Each number is 128 + 32 x the weight over its row's rms, rounded and kept within 0 to 255. Layers, rows and columns count from 0. The size above them is the row's rms in percent of the matrix's.

# layer 8 MLP down (transposed), 384x96, rms 0.105, rows 5-73, columns 0-47
size [ 89  94 101  97 103  90 110  97  94  96 102 107  95  92  95  89  90 101 107 105 116  94 105 109 127  93 113 118  89  95  89  85 117 109 120  96 101 110  98  77 101  96 123 105  98 118  91  96  99 101  85  93 101 100 115  96  91  97  98 105  97  98 103  97 100  97  92  97  99]
[[147 155 106  92 161 170 160 140 163  92 164 139  79 123  71 139 148 103 192 128 110 124 119 122 154 115 193  99 147 129 145 137 160 192 137 105 130 121  95 130  79 133 129 100 145 154 113 156]
 [103 135 162 147 172 182  76 187  84 121 155 112 127  95 128 101 114 134 128  89  94 139  76 151 107 112 111 146 126 167 121  91 152  72 186 160 226 136 148 164  97  87 188 165 133 141 196  99]
 [172  87 144 120  76 133 153 143 174 140 139 105  78 142  79 127 132 117 148 151 173  99 175 142  77 152 139 105 153 108 157 194 105 170 121 117  70 126 119  88 159 121 133 147 112 153 117 154]
 [120 153 141 133 101 169 119 123 163 120 142  79  67 179  90 115 178 140  67  86 175 115 107 110 156 148  75 111 159 134  71  94 146 140 148 119 133 196  60 157 109  98 114  80 109 136 114 112]
 [163 138  51 135 112  98 152 160 156  91 119 160 140  93 153 129 127 136 129 112 172 103 157  85 124  88  93  81 111  54 102 115  96 157 141 120 221 150 145 128 135 128  56 170 167 164 126 141]
 [118 141 134  83  49  93 108 105 137 125 155  88 136 140 153 122 140 101  76  28  88 107 109 107  82 128 144 104 122 114 113 143 162 143 134 115 151 115 151  73  74 120 177 141 169  96 114 163]
 [122  99 110 142 108 165 195  61 103 124 128 154 136 153  96 115 139 156  99 166 144 117 112 130 166 149 163 150 133 112 173 121 130  81 146 135 139 143 105 119 134 111 103 104 129  99 111 125]
 [120 114 112  74 120 124 175 125 110 147 168 148 133 173 143  74 152 103 106  87 162 134 118 108  98 135 155 128 113 118 165 103  90  88 217 109  44 117  39 102 111 146 123 117 154 120 143  73]
 [118 122 109 157  63 171 102 113 100 132 195 127  74 106 123  96 142 148 179 140 141 152 143  88 145 164 113  70  63 154 193  87 129 137 152  87 154 118  93 116 108 139  98 157 146 182 182 115]
 [143 105  93 137 122 158 164 172 104 116 133  61 111  81 100 103 196 177 172 123 116 175  66  94 132 125 125 133 128 155 181 138 130 129 108 132 130 172 177 127 126 119 109  60 113 143 107 130]
 [151 124  76 138 122  88 190 124 131 127 134 100 106 126 189 150 171 190  83 185  85 152 157 126 140 157 175 130 157 124 154 162 120 115 149 102 154 114 175 118  97 117 159 148 192  79 132 126]
 [118  41 106 147 151 153 133 124 126 132 153 139 110 137 165 119 147 175 164  81  92 113 149 121 113 176 116  78 100 146 168 155 131 117 137 127 173 111 178 128  76 161 165 117  67 165 152  91]
 [149 150 106 130 127 149 115 153  80 179  81 142 133 110  81 145 100 160 162 153 129 157  62 184 122 112 211  82 137 128 136 100  57 155  95 113 146 125 187 135 125 132 160 131 126 104 110 159]
 [119 190 167 115 121 100  77 168 104  66  96  92  92 111 136 109 115 137 141 119  92 167 115 132 137  79 112 152 194 158 116 108 113 131 165 133 120 135 162 130 163 110 172  83 119  72 134 116]
 [ 93 117  49 104 120 133 140 152 115 174 170  99 160 114 146 172 116 151 141 120 148 147  75 147 141  81 158 123 118 149 135 112  87 162 119 119 176  93 152  70  97 133 136  89 105 130  99  25]
 [132  98 114 183 146 115 172  66 153 139  85  90 160 128 138 102 190  79 104 110 156 149 208 117  97 157 144 184  97 102 205 149 107 145 160 155 126 136  86  91 102 174 128 148 104 100 131  92]
 [ 99 162 150 208  74 166 140 105 117 111  95  74 166 172 144 100 206 123 107 122 163 129 169 163 128 145 105  82 114 142 200 115 120 109 106  77 130 174 135 111 133 188 101 146 199 172 132 131]
 [103 122 105 124  89 162 186 154 113 112 165 164 171 107  80 138 165 136 190 122 124 139 165 199  76 160  99 123 136 181 143 142 168 138 110 120 143 108  91 108  77 126 154 125  52 155 109 201]
 [140 130  99 122 105 157  89  91 131 115  99  96 145  71  86 146 152 149 165  92 166 110 180  91  82 195 109 115 139 165 109 145 135 111 150 151 215  89 127 138 167 121  84  98 150 144  89 138]
 [145 109 104 123 119 107 156 137 156 147 130 178 139 109 133  86 122  53 115  71 128 117 160  44 113 149 120 163 179 135 147  99 149 112 180 132 113 149 109 102 201 178  92 141 111 103 115 151]
 [112 185 162 111 125  77 121 106 143 162 134 131 127 160 109 114 170 143 115 195 124 140  66 166 122  86 120 131 132 112 168 130  76  97 134  89 131 136 164  52 115 156 120 127  91 182 142 104]
 [132  59  54 143 117 145 123  54  87 100 101 120  71 131  99 172 153 102 167 107 100 132 107 160  88 124  99 159 113 167 138  77 108 102  67 173 195 115 106 102 106 126 141  73 102 166  98 148]
 [115 160  85 128 114 112 132 199 148 222  75 154 128 153 108 141 110  73 202  82 135 175  90  81 126 127  95 130 145  89 136 136  98 136 148 164 179 175 128 130 139 134 119 123 122 142 156 102]
 [141 144 120 100  72 158 127  91 128  89  87 194 140 105 112 138 136 139 127  76  44 119 114 165 125 126 151 142 145  86 152 105 118  96 123 171 115 132 109 157 178 155 127 172 206 102 137 167]
 [120 125 160 128 134  80 139 118 157 115 103 101 184 146 102 139 103 130 193 178 136 132 129  88 157 129 163 119 112 109 113 117 158 101 130 143 166 126 131 197 133 169  74 161 155 161 136 128]
 [110 154 126 122 110 144 127 101  93  97 186 134 174 123 119 126 125 183 134  78 146 154 131 139 151 108 139 115 100 145 165  99  72 203 103 148 144  97  82 100 128 121  94 140  94  95 129 149]
 [100 116 129 119 166 161 205 134  92 109 154 216 136 112 141 152 170 178 162 126  73 110 137 157 125 149 103 160 115 103 139  99 103 121 126  78 135 231 117  77  87 118 142  65 143 137 104 148]
 [138 155 135 150 143  87 106 159 136 142  78 191 124 133 105  77 188 148 159 162 109 104 126 160 119 116  91 128  89 128 113 122  91  85 129 156 223 145 196 145 210 153  92  95 102 165 110 107]
 [158 149 195 102 113 158  67 127 131 146  95  97 179 136 150 189 144 162 147 195 185 164 199 122 150 127 107  60 176 154 125 124 115  67 144  96 104 101 100 147 155 207 143 149 167 102 142 113]
 [150 144 129 105  69 129 170 110 150 103  94 109 200  98  96 130 107  71 107 132 129 143  70 159 125 160 117 129 139 116  69 169 135 167 155 107  79 173 120 135 185 113 135  98 111  72 167 116]
 [ 57 121 130 138  84 151  78 124  94 151 184 172 117 169 123 131  83 134  85 148 153 144 126 154  93 126 166 159 157 152 120 135 108  75  97 181 104 162 107 185 128 195 136 161 104 102 148 118]
 [168 178 149 189  95 162 135  91 134 162 102 172 183 220 166 123 118 126 128 108 148  88 108 163 128 125 177 129 151 116 149 127  39  90 118 156 154  92 136 138  95 113 150 126 142 151 142 106]
 [ 82 139  97  89 119 169 118 110 169  71 149 147 178  99 206  93 150 172 146 128 152 128 150 107 157 128 113 125 127 138  30  64  95 109 131 172 112 120  48 135  67  87 140  76 104 152 162  89]
 [157 150 141 142 210 157 112  83 144 103 163 144  82 156 130 107 171 125 129 123 169 134 144  62 180 113 114 124 187 109 117  89 136  88 141  97 117  97 130 133 161 105 121  78 174 152  92 156]
 [144 133 101 143 119  76 182  50  99 168 155 105 124 147 132 104 122 130 125  85 105  59  48 102 108 155 101 144 111 120 144  96 130 158 101 112 147  71 156 112 190 167  96 147 157 191  69 132]
 [ 84 112 151 127 160 133 131 174 106  91 137 147 148 199 135  99 110 170 100 139 117  95 142  93  63 131  95 113 144 129 203 108 146 201 166  83 105 104 104  70 173 151 123 111  91 131  91  98]
 [104 100  83 122  44 138 167  98 191 168 152 135 129 153  36  88 136  95 150 142 149 113 152 107 121 134  80  67 125  97 152 174 132  73  83 134  96 147 167 137 151 158 143 143 170 169 125 134]
 [161  81 133 125 105 134 145 159 138 121 109  70 129 116 118 140 104 141 107  95 122 118  66 172 110 147 166  80 117 152  83 117  92 130  66 145 169 131  89  58  72  73 209 177 172 127 133 138]
 [154 109 174 106 109 123 171 121 179 131 138 177 139 135 105  55  90 116 139  76 127 132 179  96 138 168 152 177 160 156 172 139 139 120 134 152 160 119 124  86 206 156 130 153  93 193 128 144]
 [173  98  95  89  96 103 200 151  95 187 115 114 161 154 112 171 127  86 147 132 126  83 138 127  89  97 178 102 138 115 115 130 127 183 108 155 144 109 115 104 107 163 135 128 177 115 124 137]
 [163 119 115 172 152 190 117 107  85 108 125  79 148 156 171 128 125 173 166 109 176 151 123 128 189 155 121 126 138 123 121 133 135 145 140 111 175 157 115  70 107 103 177 114 144 154 137  69]
 [130 182 143  90  52 103 174 165 162 114 148 118 152 118 155 163  90 103  66 133 118 107 159 102 152 154  93 135 124 125 172 175  99 139 148 186 142 163 101 127 146  73  84  93 121 128 200 127]
 [112 112 180 142 119 145 160  93  76 143 143 146 132 116 150  66 152 104 170  95 136 111 139 168 103 147 131 100  96 148  90  63  95  99 116 136 192 163  90 150  72 169 126 147 124 179 141 157]
 [137 176 121 109 130 153  61 181 141 144 121  98  70 164 135 120 160  88 134 156 118 170 108 158 145 176 138 139 161 115 164 158 136 115 157  94 103 177 159 177 133 140 122 158 157 181 146 108]
 [130 148 120 147  64 153 112 133  89 162 174 196 130 153  98 145 120 151 151 117 131 163 140 133 160  98 112 119 135 147 140 161 141 116 103 170  67 181 152  70  59 151 177 137  87 140 126 130]
 [101 130 125 136 175 124 144  98  97 127 192 163 137  92 172 142 121 119 126 107 113 128 165 114 161 127 136  94  89 153 106 123 138 142 113 145 212  97 108  59 169 156 163 114 111 141 167 151]
 [148 161 132 142 123 134 126 108 113  89 151 137 140 183 118 129 139 120 138 133 131 116  89 159 124 116 116  83 126 133 151 123 167 187 143 163 135 225  92 107 155  70 127 159  84 188 195 141]
 [110 134  78 143 175 129 123 138 140 128 142 149  79 140 166  89  98  74  64 123 143 170 172 143 132 125 126 128 119 140 157 129 173 118 141 126 156  86 152 173 193 148 121 148 123  90 144 139]
 [170 110 150  79 118 145 106 110 115 134 109 104 116 163 153  79 145  91  76 160 127 155 128  70 121 130 145 139 125 180 188 161 142 169  69  97 106 174 111 107 127 119 129  85 100 163  86 132]
 [149 145 111 179 109 158  89 154  98 181 122  46 158 105 119  84 131 128  95 180 153 126 129 131 134 104  74 183 131  80 183 139 141  98 181 116 130 124  90 157  95 117 114 129 128 181 173 192]
 [124 132 126 155 148 152 167 144 140  28 127 168 116 139 121 171 117 142 138 151  95 144  79 184 150 134  43  35 112  91  90 110 130 136 104 139  93 111 171 150 165 161  94  65  84  91 164 122]
 [167  90 159  89 133 145 107  91 130 113 112 150 142 163  77  98 137 211 157 112 214 135 129 150 101 119 157 102 141 146 149 146 116 146 114  88 156 163 146  91  37 140 124 177 112  96  92 106]
 [125 122 143 124 120 157  76 134 173 161  82 142 189 178 132 110 158 138 125 153  98  98 102 135 170 105 191 140 143 109 213 162  99 134 118 130 104 100  84 179 127 141 102  93 123 136  93 129]
 [104 109 118 154 148 230 133 125 134 111 139 132 150 122 152  92 171 109  61 124 121  99 135 138 106 114 110 143 140 161 196 150  54 111 149  96 117 115 119 122 148 146 111 134  85  91 146 187]
 [ 49  89 113 124 114 139 213 152  85 132 120 117  85 151 137  99 149 108 119 122 168 159  86 104  90 160 102 133 104 103  87  82 153 143 133 134 214 175 113 155 133 129 137 110 133 150 117 191]
 [ 51  81 164 118 122 149  76 161 104  69 137  58 112 133 147  65 127 141 105 139 121 145 154 141 116 115 109  56 128 136 118 151  89 112 141 104 134 187 139  92 131 103 101 122  90 173 113 123]
 [124  81 181 135 143 113  93  99 169 109 157  69  80  59 148  81 103 124  63 116 176 123 115 158 121 106 122 145 130 193 107  90 112 142 105 129  84 124  41 139 170 193  94 150 151 133 136 169]
 [130 139 150 107  24 113 140 133 146 137 150 127 127 145 116 162 172 105 130 167 131 178 117 112 183 132  75 104 164 139 105 125 108  94  62 173 139 181 146 125  79 164  91 130 131 155 156 146]
 [124 144 144 120 102  90  75 122  68 150 108 146 109 123 138  74 167  70 136 115 133 159 140 144 165 131 134 121 147  52 171 140 151 108 111 146  90 136  89  83 157 174 116 112 144  94 195 100]
 [112 126 111 118 123 120 100 117 160 136 171  70 146 125 152 117 137 101 150 134 154 138  80  48 171 113  90  84  65  75 138 145 146 148 147 147 154 137 111  61 142 116 155 172 138 108 157 160]
 [198 105 141 162  89 124 140 143 143 194 143 157 172 156 145 159 114 132  87 115 160  99 114 152 114 143 171 147  86  55  92 137 117  91 179  81 141 128  81 149 114  99 111 218 134 152 152  84]
 [130 193 138 181 107 173 134 149 113 127 167 134  94 125 124 173 179 145  97 119 161 106 117  85 158 114 135 116 177 154 182 119 170 106  99 186 166 110 153 138  93 128 157  93 155 138 149  88]
 [116 107 120 179 150 143  88 131 161 142 151 109 129 141  70  75 100 124 148 169  99 117 186  95  99 140 115 121  64 147  56 113 130 137 165  80 100  97  88  94 129  99 134  83 101 152 184 104]
 [173 127 120 130  88  95 136  75 147 139 122 110 125 130 118  91 101 144 130 157 159 101 107 150 114 220 184  78 118  90 122 101  96 119 144 122 189 170  85 126 126 144 155 107 126 113 148 124]
 [ 81 121  87 137 163 120 104  99 143 146 159 134 126 148 144  59 142 118 101 160 111 163 160 115 133 128 103 174 149 143  95 211 124 163  92 103  90 101  78  66 138 134 131 170  71 131 143 175]
 [106 109  96 137 118 126 131 110 121 104 214 110 102 120 138 156 120 152 169 101 143 189 113 114 127 160  74 134  57 158 109 118 103 141 187 154 152 146 119 112 126 178  97 164 150 136  99  99]
 [169 148 153 128 140 109  89 124 158 149 162 159 162 203 193 136 114 100  77 101 118  98 110 117 112  96 132 159 142  89  88 133 163 149  92 139  32 181 162 107 118 123 100 172 124  97 194 113]
 [176  95 107 109 105 160 173 102 172 157 134 141 137 106  75 118 125  92 141 103  75 135 163 118  77 160  73 146  87 169 135 143 126 112 131 128 111 117  75 148 116 178 117 101 173 155  82 137]
 [179 139 182 129 173  96 104 115  67 201 127 110 108 136 122 171 113  99 191 152  82 100 109 157 109 134 102 122 112 137 147 124 166 107 206 175 144 158 156 115 174  97  72 130  64 121 157 132]]
# layer 8 MLP up, 384x96, rms 0.115, rows 6-74, columns 0-47
size [ 95 101 100 104  93 102  95  94 101  99 101  94  99  90  95  95 100 102  99 112  97 108 105 111  92 108 113  93  94  95  91 111 108 115  95  98  97  98  87 103 100 108 106  98 101  98 100 101 120  82  96 106 101 110  95  93  96 103 108 100 100 103  98  96  95  95 102 103 104]
[[132 146 137 100 129 149 188 138 168  68 119 105 113 167 152 155 112 143 134 125 158 178 141 126 163 128 146 129 114 120 136  75 105 176  94 178 143 129 167 156 142  62 115  93 105 113 151 123]
 [196 146 170 134 161 106 122  80 103 144  90 147 134 158 132  99 110 105 134 122  90 156  62 164  99  86  95 117 113 170  97 143 202 128 104 147 121 157 139 129  60  97 187 101 162 169 138 122]
 [203 170 167  86 148 137 127 143 162 133 143 127  94 120 139 122  88 120 101 172 104 120 134 113  85 107 150 100 126 175 131 101 184 136 101  95 178 116 129 123  82 108 117 172 139 131 102 100]
 [143 130 145 149 185 145 148 123 182 144  91 115 145  95 165 117  99 204 153 111 169  91 140 184 157 181 134 143 152  83  87 152 145 104 148 143 135 150  82 108 157 111 188 151 103 121  44 103]
 [112  99 126 111 128 107 193 166  95 126 114  99 106 131  53  57 120 132 182 178 113 111  80 101 162  99 104 152 171 184 138 164 136 148 108  87 133 147 133 116 178 130 125  94 145 168 117 149]
 [163  97 150 169 161  66  91 136 125 137  90 105 121 163 156 124 153  70 138  68 162 181 104 125 138 125  75 131 133 159 147 163 108 118 101 100 135 167 112 174 126  83 177 124 130 145 142  80]
 [120 112 145 112 138 130 144 179 133 176 122  64 113  93  90 102 141 116 115 106 154 157 198 163 132 118  99 125 120 131  91  48 146 129 119  73 155 101 150 157 171 134 144 134 108 133 138 134]
 [ 97 137 111  76 159 128 163 174 217 161  88 136 174  93  78 167 141  92 103 103  64 121 183 143  76  96 154 130  81 151 110 131 147  65 118 121 150 141 175 146 167 116 167  87 116 101  66 144]
 [128 113 175  90 180 106  95 105 104 137 128  88 202  79 178 130  94 117 148  63 109 120 144 122 146 137 136 177 153  86 145 102 107 149 104  50 137  64  92 147 181  88 117 106 118 127  97  71]
 [136  82 162 147 154 112 131 122 167 123  61 104 161 126 216 162 102 128 187 164 143 162 152 163  81 137 137  98 213  82 115 136 161 133  98 124 161  94 140 161  98 141 116 128 105  71 104  64]
 [ 90 149 176 103 107 111 206 110 128 150 134 137 150 148 155 140  51 150 100 121 122 121 127 129 138 136 159 124 129 132  70 106 125 210 119 159 169 100 138 158 142 127 118 112  96 132 113 111]
 [104 172 116 114 145 103 175 119 125 123 140 127 125  64 208 120 136 154 140 136 117  60 127 184 122 174 103 108 122 184 117 165 129  85 110 141 171 135 119 178 130 107 134  90 200 183 153  74]
 [132  77 139 172 170 131 103 141 151 158  97 133 204 115 105 185  95 154  82 199 169 131 135 137 104 111 164 173 145 113  86 179 108 191 114  95 184  65 151 120 166 129 129 106 112 174  97  87]
 [152 145 200 131 154 103 118 182 147 108 103 131 105 140 129  77 115  97 146 158 110 133 165  88 153 116 132 167 119 159 109 141 105 109 131  95 114 143 182 190 150 112 132 146 206 118 112 182]
 [114 140 158 133 157 135 117 178 111 150 143 170 144 146 127  62  77 108 125 161 149 119 126 117 146 105 113 162 171 105  70 128  91 196 111  96 168 127 133 153 133  98 154 169 138 133 124 131]
 [127 179 111 180 133 129  81 121 138 125 137  65 164 160 184  84 136 137 163 144 123  74 144 163 160 123 111 125  65 156 119 114 153 102 124 110 150 183 119 162 169 124 124 173 118 158 115 101]
 [153  93 131  65 162  94 119 161 114  88 136 111 116 152 109 122  86 166 133 152 156 150 126 165  94 102  90 160 148 140 135  93 188 139 145  91 165 187 127  79  88 117 141 102 103 162 104 144]
 [138 107 140 187 182 142 191 164 163 168  70 116 165 167 182 177 117 134 145  68  89  99 158 135  94  59 177  94 120 183  91 159 117 148 131 155 152 121 108 110 174  93 158 109  91 144 136 151]
 [135 118 126  97 173  51  99 117 163 103 109 142 149 128  95  63 155  95 130 140 158 117 198  85  98 125 159 136 161 168 100 149 128 142 126 145 102 164 168 158 140 106 139 180  69 119 105  86]
 [138 138 146 112 235  73 112 162 175  86 126 154 179 153 166 148 137 126 110 159  99  89 127 103 134 155 160  95 149 164  84 166  51  91 145  83 151 124 162 122 156 107 145  85 129 119  96 117]
 [127 169 133 138 141 149 116 132 153 133 141 149 172 152 136 112 135 185 138 116 215 151 179 127 162 138 102 186 156 107  81 139 117 160 106 112 124 123 101  61 178 103 136 214 156 130 103 124]
 [ 95 108 152  55 173 117 170  91 131 158 105 200  82 139 139 109  55 159 128  94  81 161 187 168  86  92 150 120 159 198  58 126 110 134 128  96 119 107 140 120 140 131 145 126 150 144  98 115]
 [123 107 140 134 150  81 114 121  85 125  63 111  91  97  98 110 126  50 126 151 115 139 143 168 155  63 157 176 120  77 172 141  89 104 145 131 145 137 145 125  76 113 199 101 103 142 136  94]
 [143 135 190 106 121  67  96 121 181 141 122 189 161 119 161  95 102 105 171 158 111 113 168 152 160 124 170 184 159  70  83 115 133 134  94 162 137 124 160 167 114 100 210 113 134 126 147  71]
 [ 97  94 166  43 158 118 135 103 173 148 169 166 114  93 125 128 142  98 155 182 134 161 129 144 152 137  92 178 160 133  90 137 136  61 119  69 131 186 160 130 132 130 193 139 168 101  86  85]
 [141  90 166 180 133 169  75 158 164 162 164 171 171 163 142  91 111 107 177 150 102 115 122 134 143  79 142 174 175 146 106 176 152 125 147 157 145 138 203 187  98 142 157 119 106 105  73 114]
 [113 106 126  91 195 107 125 129 147 108 130 213 197  97 150 148 109  83 110 116 149 112 160 128 100 170 189  81 129 139  96 156  64  99  99 125 155 116  81 168 125  85 110 143 154 160 180 101]
 [176 164 149 103 139 137 153 153  56  96 113 133  97  48  99 102  81 151 158 193  72  77 124 112 135 119 140 129 154 148 143  97 174 109 119  81 167 133 108 158  68 136 118 116 113 182  95  67]
 [100 117 204 122 154 100 175 192 139 139  95 124 112 148 155  95 168 184 143 158 116 109 136 136 118 156 132 150 123  54 161 101 130 110 104 139 127 130 139 122 134  46 104 123 171 121 126 153]
 [178 119 144 159 125  46 157 140 194 127 120  95 144 141 194 118  85 102 134 102 157 136 110 118 118  73 156 122 152  52 111  71 178 141 106 111 149 131 122 127 145 142 168 187 108 130  92 133]
 [123  98 134 126 167 117 131 129 136  73 166  79 127  90  96 150 128 160 147 166 130 229  87 110 112 188 166 136 125 202 127 164 161  72 139  95 181 162 187 128 169  99 129 166 129 129 128  69]
 [137 127 160 132 123  26 124 162  60 105 106 118 128 115 108 116 136 126 135 145  79  89 166 130 145 138 151 115 162  63 112 138 106 140  91  75 125 160 131 122 161 101 103 122 146 153 147 157]
 [129 191 135 128 152  96 111 113 141 100 160 147 150  85 176  99 159 103 173 157 138 107 149  99 110 104 181  83 178 136  97 117 140 138 151 155 169 173 157 149 107 112 123 152 138 197 131 127]
 [157  68 159 154 166  93 107  97 135 148 125 108 180  95  99  99 103 139 172 124 114  95  42 128  60 113 153 146 141 120 131 176  95 139 124  70 190 120 118 117 127 128 135 126 151  86 100 128]
 [125 176 147 161 137 157 153  96 110 122  99  74 113 173 119 106 190  56 138 161 176  90 150 158 117 117 117 119  94 178  74 104  91  91 107 164 107 167 147 125  92 111 159 113 151 137  92 128]
 [114 140 134 135 101  86 168 163 111 181  91  89 135 167 124 105 137 134 124 116 124 157 114 144 164 131 174 105 140 116  94 149 127 144 131 162 115 187 162 162  98 109 202 186 206 171  83 134]
 [137 104 160  96 179 144 176 123 132 122 135 104 162 162 191 162 120 123 186 131 135 130  91 121 202 115 158 150 138 170 139 146 140  80 132 162 163 145  81 144 116 125 181 152 109 132 149 127]
 [137  98 142 185 135 173 141 161 118  95 127 147 151  81 107 159 126 151 119 158  96 215 108 143 175 110 113 120 117 118 106 166 143 183 131 144 124  89 160 135 122  62 169 132 188 122 173 109]
 [124 110 143 163 146 151  93  78 140  94 115  80 111  74 122 132  64 175 116 125  95 147 129 171 152 172 128 151 162 152 119 154  89 115 144 154 204 134 152 156 229 119 128 132  98 175  78 121]
 [135 108 179 145 135 128 150 122  86  93 135 119 141 138 108 137 175 175 162 144  29 178 147 147 146 132 139 131 161  99 123 176  75 116 114 148 179 108 181 135 119  94 176 139 160 146 151  91]
 [149 117 167 137 130 119 195  99 137 116 108 188 132 181 102 121 140 141 125 135  43 139 137 160  85 117 100 176 163 161  82 154 137 159  95 100 145 158 154 100 113 120 139 147 157 165 144 128]
 [135 156 175 120 140 149  89 104 106 157  80 153 162 117 136  92  67  93 194 141  82 110 146 161 153 109 171 182 192 179 150 107 107 102 107 130 135 132 154 164 123  77 160  64  92 120 140 132]
 [ 60 150 167 136 150  67 175 114 146 108 131 188 129 169  96 174 137 141 152 185 136 117 122 166  88 114 110  95 105 119 139 122 157 203  77 107 150 142 106 166 124 131 158 121 105 136 181  54]
 [ 66 133 137 112 141 118 134 146 172  36 102  85 176  58 137 112 170 110 166 145 127 163  99 135 179 148 146 148 121  88  96 131 127 123  46 134 153  94 188 176 116 128 112 121 135 120 124  74]
 [103 135 161 103 114 116 202 160 119 169  88 103 131 148 180 113  79 126 165 142 174  99 115 156 181 100 157 127  90 151 125  96 129 160 105 120 130 108 125 110 172  92 163 127 147 164 126 109]
 [142  80 159  99  85  94  91 112 172 161 129 134 162 107 134 154 130 151 145 150 112 149 149 158  98 124 180 161  70  92  79 170 152 122 103 108 158  86 149 159 140 158 158 130 136 140  80 131]
 [ 74 103 122 116 147 113 150 184 136 131 118  58 153  66 167  96 145  90 133 154 141 107 111 158  76 153 121 162 170  65 141 134 148 156  69 124 123 100 114 132  90 107 180 135 152 121 101 162]
 [177 127 133 100 127  95 130 181 123 109 185  81 117 159 116 127 119 180 133  95 137 190 146 119 128 116 179 126 127 158 111 183 125 125 101  97 148 190 110 130 151 113 172 136 152 167  69  79]
 [100 124 180 148 117 137 167 119 112 176 105 105 114 109 140 153 116 154 123 178 127 133  76 162 139  93 118 168 130 114 146 155  99 125 113 125 162 118 133 151 131 117 100 153 103 167 158 116]
 [116  86 157 111 101 126 112  92 171 131 118  75 176 156 146  40 130 117  99 131 100  80 121 164  85 139 168 208  76 161 100 121  85 154 148  96  97 197 135 139 146 118 189 133 123 152  82  89]
 [123 150 141 162 158 140 151 166  98  83 128 114  91  73 140 117 101  85 142 195  96  80 171 173 162  87 141 125 122 188  89 115 185 125 137 169 179 121 135 131 120  66 131 140 113 165 178 140]
 [201  79 146 130 133 114 158 152 101  94 128  90 171 101  97  98  31 129 140 114 110 139 135 212  88 153 156 187 151 170 143 189 127 127 155 134 130 118 140 104  89  98 106  90 124 174 109 113]
 [134  95 150 136 189  79  79 216 150 133 143 133 109 134  77 168 125 120 157 113 200 197 151 119 127 144 168 169 167 121  85 192 170 168 132 153 123 106 134 166 158  95 100 157 128 128 121 142]
 [171  70 153 120 228 118  87 157 132 107  92  99 167 113 115 123 113  95 123 124 114 137 161 140 108 179 124 133 132 142 114 177 142 169 142  84 136 112 116  61 138  95  92 120 122 135 119 103]
 [114 160 148  57 140 108 186 173 141 188  56 153 160 161 143 171 118  92 148 105 154 147 124 124 144  35 142 170 146 123 157 154 113  89  92 105 117 183  96 123 110 132 193 126 151 109 132 160]
 [178 181 131  71 144 132 148 152 151 102 100  79 138 112 117 130 151 187 144 114  73 182  89 159 145  82 138 128 139 130 111 162  92 152 124 135 109 141  91 118 136  98 142 126 140 173 210  81]
 [101 121 154 141  95 146 206 155 132 212  99 122 147 166 125  88 131  94 162 117 136 148 148 138 132 110 200 158 137 132 104 157 130 169 122 160 173 159 135 124 107 100 135  89 151 175 121 123]
 [122 177 167 134 155 135 130 128  94 156 148 164 112 108 123 170 173 161 157 139 157 196 153 145 132 161 124 100  75 120  99 152 158 129 124  63 138 134  75 144  99 127 134 155 151 196 149  93]
 [162 124 149 155 132 130 154 122 140 158 111 158 119 122 150 101  79 146 158 156 129  82 138 190 108 163 119 154 142 142 104 118 128 119  91 150 131 128 180 163 202 113 204  84 136 149  65 100]
 [123 146 186 114 138  83 136 171 170 131  84 128 194 146  94  94  90  81 130 177 155 154 143  95 155 125 152  90  91 142 113  91 139 129 141 116 147 121  87 185  74 128 170 119 117 161  69 108]
 [127  72 154  73 180  89 127 186 125 128 163 145 212  18 133  89 113 167 148 129 119 119 136 181 132  96 154 151  44 105  78 131  97 140 125 132 120 107 101  93 138  84 105 152  87  99 165 107]
 [181 162 186 102  93  99 162  80 138 186  74 113 139 141 152 206 111 190 150 125 103 139 188 146 167  87 108 179 164 156 127 116 113 118 120 164 134  98 109 166 113 137 110 132 109 148 127 150]
 [118 122 133  84 171 127 218 122 132 131  72 118 149 110 159 124 113 142 218 148 132  95 118 112 116 116 122  94  83 139 166 123 139 121 160 142 141  97 128 112 112 122 173 150  79 143  87 148]
 [105 120 168  86 187 106 157 146 107 140 104 158 143 152  91 154 132 209 117 131 131 148 155 151 113 190 179 172  94 102 111 139 121 182 159 141 157 133 126 118 189  81  63 154 139 186 140 128]
 [121 129 108 156 163 113 145 142 168  75 137 128 161 111  97 142 185  92 120 139  86 123 183 151 117  89 146  86 170 185  88 158  57 171 103 162 157 136 115 121 151  93 152 127 125  60  94 149]
 [ 96  96 148 145 106 149 112 133  66 121 114 163 123  84  57 150 170 112 143 164 106 111 172 115 127 134 160 197  78 180 162 104  84 129 139 130 142  78 137 144 107 119 120 106 199 131  54 146]
 [123 143 155  86 134 102 139 181  93  86  58 123 202 121 190 147 122 145 186  88  88 156  70 104 142 124 142  88 127 185  81 121 138 100 137 125 136 168 101 120  91 124 160 126 145 171 128  88]
 [109  81 218 145 121 128 157 153 197 177 101 174 108  87 119 148 106 170 123 133 145 156 172 109 119 112 127 152 123 169  98 111 141 168 138 164 162  84 162 117 171 133 104 156 137 130 158 140]
 [ 90 172 137 146 182 138 200 107  64 111  95 136 140 151  85 157  56  93 144 124  92 162  93 112  92 138  99 152 131 127 121  84 151 130 140  90 141 127 110 190 168 117 159 108 103 150  78 128]]